config.toml
num_hidden_layers = 12
hidden_size = 384
head_dim = 64
vocab_size = 2048
hidden_act = "tanh_gelu"
norm = "layernorm"
rope_fraction = 0.5
bias = "all"
parallel_block = true
init_std_o = 0.0252
decay_fraction = 1.0
Each number is 50 + 15 x the weight over its row's rms, rounded and kept within 0 to 99. Layers, rows and columns count from 0. The size before them is the row's rms in percent of the matrix's.

# layer 7 MLP down (transposed), 1536x384, rms 0.061, rows 1500-1525, columns 256-319
100:56 32 54 76 54 40 66 43 74 64 31 57 42 65 51 36 56 32 38 74 33 34 26 38 53 56 58 47 46 58 51 56 57 55 38 60 53 54 35 54 44 51 40 27 50 49 43 43 60 52 57 00 65 50 17 40 31 68 35 46 69 48 41 35
097:57 72 23 56 27 63 64 64 21 59 25 57 32 37 45 52 64 43 56 34 52 26 66 37 60 49 53 57 51 62 22 41 17 56 52 64 33 56 59 75 28 51 70 64 28 72 72 23 88 30 58 58 55 48 76 15 46 62 50 56 22 62 57 40
097:60 59 49 36 59 46 48 64 52 30 43 58 56 67 62 39 68 56 73 33 53 61 60 38 73 49 54 34 62 55 34 45 65 57 49 79 39 54 20 39 58 60 56 42 37 43 69 42 66 73 30 39 40 39 64 46 48 41 47 56 59 57 54 43
101:33 42 56 43 62 65 55 58 49 44 63 46 46 28 36 37 68 25 51 02 48 62 60 58 73 40 51 70 42 56 70 60 59 42 67 46 23 46 73 55 65 31 53 37 37 54 22 34 73 61 43 69 50 68 22 36 34 59 63 43 51 42 43 56
099:34 57 70 53 48 72 32 24 37 38 32 48 48 32 79 34 75 63 36 46 56 66 40 62 48 44 57 57 87 51 49 37 62 66 60 54 61 45 36 51 62 46 48 68 42 32 58 80 54 55 57 63 56 55 55 39 32 77 65 52 41 38 49 62
102:48 40 68 44 27 66 61 55 71 63 84 63 54 29 62 49 39 45 48 49 34 26 63 65 76 65 58 24 58 40 54 51 47 69 30 41 43 31 40 36 65 11 24 41 47 52 43 71 27 50 59 56 46 60 38 49 51 35 80 35 50 56 48 49
100:53 67 43 77 47 56 52 54 41 74 67 62 61 49 59 26 63 57 48 97 38 69 47 68 45 37 22 41 53 73 61 36 42 63 69 40 35 65 68 59 60 59 19 37 18 55 43 69 36 47 16 42 56 37 46 63 23 42 58 45 44 38 37 58
099:32 53 69 42 64 53 65 55 46 64 37 80 54 44 44 22 59 37 55 61 44 77 67 52 44 45 15 30 42 64 60 30 60 57 41 22 63 42 53 57 57 47 48 62 45 62 23 47 65 53 35 53 35 62 38 49 55 37 44 71 52 38 56 56
098:29 50 54 58 64 33 60 58 65 46 49 32 43 57 63 61 46 84 41 43 51 39 33 46 61 73 46 34 57 49 63 45 48 54 46 72 45 48 34 46 57 55 43 45 67 37 14 75 28 36 70 63 16 77 53 54 66 45 53 55 66 33 32 38
099:28 60 74 35 56 57 65 67 77 47 30 36 54 68 46 74 32 37 58 52 27 39 27 47 51 52 31 73 43 52 54 49 38 46 64 76 47 53 49 39 48 39 34 89 48 43 62 61 27 62 85 49 39 39 47 23 37 51 48 65 66 59 83 40
093:32 36 76 42 46 33 56 61 69 52 55 80 39 38 54 67 30 49 54 43 51 85 44 91 63 63 27 57 49 57 55 38 25 49 68 67 60 41 52 53 45 69 36 41 40 38 74 37 47 38 39 36 58 28 77 43 48 77 36 29 58 40 57 46
097:30 53 38 62 29 42 48 64 84 58 60 42 59 77 58 37 43 54 17 64 21 62 31 57 61 44 58 32 54 73 11 55 57 26 68 43 68 26 59 35 42 86 37 68 51 47 44 67 56 50 29 38 53 44 57 60 75 49 57 39 50 66 45 59
101:55 42 25 70 37 09 48 35 54 59 38 67 64 36 45 50 49 24 44 70 61 54 45 15 52 48 61 53 64 27 45 48 48 53 45 68 49 44 44 32 53 64 47 41 53 50 36 46 50 68 61 47 60 54 33 59 50 58 65 26 53 56 57 68
101:38 57 36 54 41 48 63 64 28 50 38 49 49 48 69 55 26 48 48 42 34 53 58 50 40 54 46 56 64 52 52 43 59 77 59 24 48 35 49 51 69 23 54 28 64 43 34 62 59 50 29 36 52 38 50 36 50 69 70 65 52 63 54 67
098:39 12 35 30 56 60 48 27 70 70 40 30 44 50 51 50 60 53 41 73 62 46 43 32 42 58 52 43 56 51 41 46 51 64 37 56 30 61 44 48 70 53 68 26 34 58 67 57 64 53 70 53 40 72 38 56 62 43 77 44 57 64 74 41
096:44 57 29 48 55 59 39 58 59 73 50 77 37 61 41 57 57 47 76 46 62 42 50 44 49 35 65 52 33 57 48 68 71 58 43 57 47 62 31 29 61 66 62 55 26 69 62 68 37 31 82 54 41 56 70 45 63 66 70 24 58 49 48 12
098:33 33 30 90 82 52 83 63 66 45 50 34 47 79 35 56 60 45 65 27 75 30 54 62 52 39 24 88 55 56 62 17 58 37 33 59 46 51 53 49 27 43 30 45 58 28 71 56 43 34 66 54 40 42 42 56 68 55 67 44 42 39 64 61
108:54 71 48 61 05 28 51 51 44 44 38 56 46 42 47 36 39 61 44 43 60 38 50 35 41 46 30 34 59 67 69 39 41 60 48 61 47 47 37 40 43 49 52 65 81 54 67 54 55 80 60 41 44 72 16 78 43 55 55 62 75 55 48 47
098:48 55 34 38 60 53 66 37 25 40 54 54 22 45 40 52 39 48 76 64 52 50 41 39 72 46 51 30 54 90 83 59 40 55 66 32 66 68 67 62 43 33 43 43 51 48 49 54 82 70 55 61 56 27 42 51 62 28 35 38 57 74 25 57
103:45 39 44 51 41 65 51 31 61 79 68 37 52 74 62 44 66 62 37 43 45 32 63 63 22 51 47 55 34 61 51 87 79 57 51 33 80 43 41 72 53 21 60 34 63 50 51 75 45 25 72 26 60 44 43 56 65 40 26 58 45 32 31 41
099:39 56 40 29 76 30 38 66 31 40 47 51 47 46 34 61 60 35 75 20 40 60 32 51 44 54 39 76 45 38 38 50 75 59 62 37 37 58 41 63 51 54 30 42 19 70 15 36 38 19 66 62 64 73 54 47 32 62 52 61 68 60 55 70
101:74 76 49 60 40 62 57 62 27 39 44 37 72 59 47 32 40 53 50 71 63 70 39 51 52 64 44 70 47 54 41 39 52 63 47 53 33 56 62 47 52 57 47 36 54 56 23 08 61 60 23 58 47 36 33 55 36 53 60 63 64 30 78 58
093:66 31 63 21 36 51 33 43 47 52 59 56 62 42 49 24 56 55 78 46 31 47 73 57 48 68 45 35 32 55 40 43 23 71 57 58 62 38 58 62 52 37 58 57 66 44 33 45 50 50 42 60 49 40 62 43 37 53 42 81 64 39 88 45
096:45 71 39 42 65 24 49 51 41 27 29 58 50 35 62 35 51 65 39 83 88 37 73 65 47 56 59 44 35 69 39 30 45 51 52 54 43 43 35 66 59 68 55 63 84 87 46 12 56 31 64 71 53 59 56 46 53 42 77 48 86 48 30 46
096:74 58 28 36 64 48 42 77 22 29 46 68 21 54 27 44 47 36 77 49 45 67 46 40 39 34 71 60 68 59 44 44 29 47 49 50 61 28 62 42 42 61 36 49 45 61 88 46 35 59 63 50 58 23 79 40 14 62 51 53 47 44 32 47
103:62 38 66 64 58 50 61 50 29 07 58 59 35 40 43 41 38 28 45 69 55 58 60 55 59 31 54 42 55 59 60 51 44 28 44 46 58 46 49 33 32 38 34 46 43 66 78 49 38 60 47 40 61 54 45 51 46 32 31 35 67 54 56 21
# layer 7 MLP up, 1536x384, rms 0.0773, rows 1501-1525, columns 256-319
098:41 00 59 63 59 52 69 52 69 66 78 47 57 56 74 56 29 72 62 50 55 27 62 52 34 70 47 37 41 34 41 57 72 40 74 40 55 28 22 63 64 57 55 46 53 65 38 58 30 48 52 52 55 51 67 62 35 26 37 80 48 36 29 47
095:55 65 50 55 26 58 34 56 51 43 69 59 74 16 73 54 42 37 33 67 54 25 26 55 62 52 70 61 34 68 56 37 41 57 45 44 46 63 58 29 39 63 87 42 60 65 49 37 50 22 87 39 39 43 53 70 57 51 67 63 36 39 52 44
101:39 23 38 52 62 60 17 27 41 48 64 70 48 80 55 56 34 43 47 85 45 31 67 35 31 51 54 43 71 31 56 37 44 48 19 53 67 38 41 34 62 62 45 33 33 70 84 63 20 47 65 26 57 45 82 50 70 44 58 35 53 59 59 46
100:54 37 40 41 57 21 51 50 68 61 54 64 32 56 61 61 35 47 38 51 43 32 39 65 67 56 54 77 60 38 57 51 44 43 32 47 47 42 58 49 55 63 33 46 62 68 50 42 46 38 63 69 37 52 15 78 57 30 40 42 55 60 51 45
103:19 55 52 56 24 39 46 51 55 45 50 38 60 33 50 50 44 41 33 36 65 49 71 50 18 30 63 56 51 70 43 41 68 40 97 63 51 68 55 83 47 69 48 81 14 49 62 57 54 48 55 60 61 35 62 64 49 69 32 50 70 29 61 54
103:67 41 64 31 48 35 21 39 56 51 50 49 38 67 61 86 41 47 39 29 52 23 60 31 49 49 43 39 50 20 35 46 48 58 09 73 42 07 70 57 48 23 67 55 60 24 67 73 46 38 63 58 25 75 65 47 57 46 55 38 62 50 51 57
100:50 60 53 34 95 59 51 44 54 51 44 31 47 64 30 83 60 59 60 54 31 68 56 18 31 58 42 33 46 55 40 82 13 52 46 45 31 56 66 65 49 51 51 29 45 45 71 02 49 53 39 69 58 31 53 48 41 59 53 63 43 52 14 34
095:42 57 57 48 54 53 29 60 65 49 39 52 61 53 63 34 68 66 46 41 45 41 34 39 42 58 78 16 58 60 46 40 69 56 48 16 44 58 51 43 54 41 67 50 71 51 65 61 52 28 58 52 67 28 50 46 57 54 58 57 60 40 61 54
100:82 55 34 74 30 46 28 60 47 47 48 54 43 40 43 61 55 58 49 44 57 43 66 55 79 36 49 56 47 33 71 65 84 45 11 35 64 40 34 52 66 86 64 12 27 53 26 43 41 32 40 56 43 61 66 57 47 48 50 23 51 35 29 53
092:54 21 35 31 61 53 47 49 10 31 57 38 72 37 44 52 71 71 53 45 56 33 61 23 23 42 33 63 51 41 22 63 53 55 47 60 50 46 62 44 45 52 74 84 52 45 45 67 33 52 70 51 69 50 40 46 48 12 48 61 73 70 75 57
100:84 48 56 60 66 53 06 27 42 68 44 52 73 35 39 18 28 56 63 45 72 62 59 74 51 49 40 58 59 41 60 47 62 48 44 46 45 60 48 73 46 35 32 60 63 52 63 37 51 60 43 73 45 70 71 41 61 51 46 58 43 42 60 50
096:52 38 74 68 54 61 60 44 42 25 40 37 24 48 45 27 33 63 47 48 44 39 42 48 50 41 59 42 46 68 46 66 64 47 55 45 41 40 47 57 60 21 48 14 42 40 50 45 69 51 68 48 42 58 50 54 61 56 60 59 40 52 43 46
100:62 47 39 57 62 28 38 42 48 68 74 38 69 55 48 54 52 65 54 38 25 67 44 36 34 61 40 59 44 48 60 57 39 45 46 39 36 69 51 27 38 49 42 72 49 35 88 36 50 34 59 40 23 57 78 31 64 38 41 46 36 33 60 14
101:68 40 72 56 59 41 22 89 41 42 67 62 48 64 27 43 39 77 57 41 29 49 28 52 34 23 40 44 43 28 54 37 66 32 23 33 40 62 49 46 53 53 83 59 27 34 32 28 31 29 33 49 65 37 40 53 49 43 60 27 59 40 17 60
095:51 35 68 65 94 52 23 59 58 65 64 30 53 27 59 31 66 61 35 39 54 94 60 72 47 43 34 79 67 61 33 41 51 52 69 29 55 64 75 67 14 38 57 50 29 61 47 74 55 72 10 35 59 29 49 76 37 59 64 43 58 43 31 66
103:58 40 44 42 30 20 40 71 60 18 51 24 70 17 67 35 50 66 33 65 39 54 47 54 39 58 62 27 44 44 59 52 44 63 71 52 41 51 42 43 59 54 45 50 58 72 22 45 48 65 28 34 32 50 43 35 69 37 41 50 62 74 29 25
106:36 34 48 41 50 66 49 54 42 31 64 59 47 56 72 67 52 49 41 38 48 54 50 73 41 75 73 42 36 31 51 57 53 30 35 40 50 49 65 43 65 40 53 34 61 38 49 60 70 22 54 31 45 46 19 28 59 50 73 38 55 31 40 57
092:81 69 59 54 75 38 64 36 56 69 58 78 40 51 52 12 53 63 64 72 41 37 60 50 57 71 37 59 29 37 62 38 73 42 51 87 61 58 67 53 53 41 51 29 73 80 38 33 31 42 40 73 49 53 39 25 66 74 40 72 43 65 47 58
104:62 58 43 51 62 51 48 64 55 31 44 52 37 35 32 36 35 35 48 43 39 54 47 65 61 75 39 59 62 61 50 38 53 28 61 58 31 36 65 06 41 54 58 40 27 44 45 44 48 66 46 43 57 56 71 48 30 59 61 68 35 36 43 59
102:44 34 29 38 43 45 57 64 72 66 48 62 43 65 28 63 34 70 48 57 53 40 61 61 56 32 53 26 51 36 71 49 46 65 58 50 67 45 52 42 65 85 63 24 75 46 40 48 83 57 68 40 65 35 39 35 50 37 58 57 70 60 49 19
101:26 43 32 54 57 43 49 55 65 61 64 70 38 48 72 58 42 42 32 57 32 48 65 82 62 43 56 28 47 33 46 61 34 66 33 35 74 84 46 24 29 54 56 72 42 41 58 88 49 61 38 60 69 39 51 56 39 50 45 32 52 75 35 68
091:37 63 43 44 34 55 57 64 62 30 63 56 44 55 42 47 41 48 45 53 51 45 39 42 57 57 54 52 72 71 42 55 36 35 56 34 60 65 31 44 64 28 50 34 79 60 74 62 54 37 82 83 70 49 53 62 54 64 73 55 37 73 17 52
095:54 59 58 72 45 47 40 58 31 52 59 46 68 22 62 54 39 44 76 42 25 44 66 44 51 35 51 49 17 65 39 58 44 76 45 46 40 68 57 52 28 40 75 17 54 52 33 39 40 68 55 14 62 60 28 20 48 39 53 49 57 29 60 60
095:29 49 81 42 38 43 61 34 35 66 19 25 16 51 59 35 76 11 71 60 54 51 54 41 44 44 16 67 27 71 60 42 41 42 45 64 60 59 29 44 38 41 25 58 52 37 39 61 60 61 41 43 34 51 40 47 39 52 52 23 61 77 76 68
104:28 47 55 54 63 28 24 15 58 47 25 62 47 59 41 67 57 65 53 49 57 21 23 58 68 46 44 68 39 61 40 34 66 47 54 93 48 74 45 44 69 36 58 50 33 58 15 53 40 33 62 46 45 53 72 46 47 71 14 47 51 19 55 51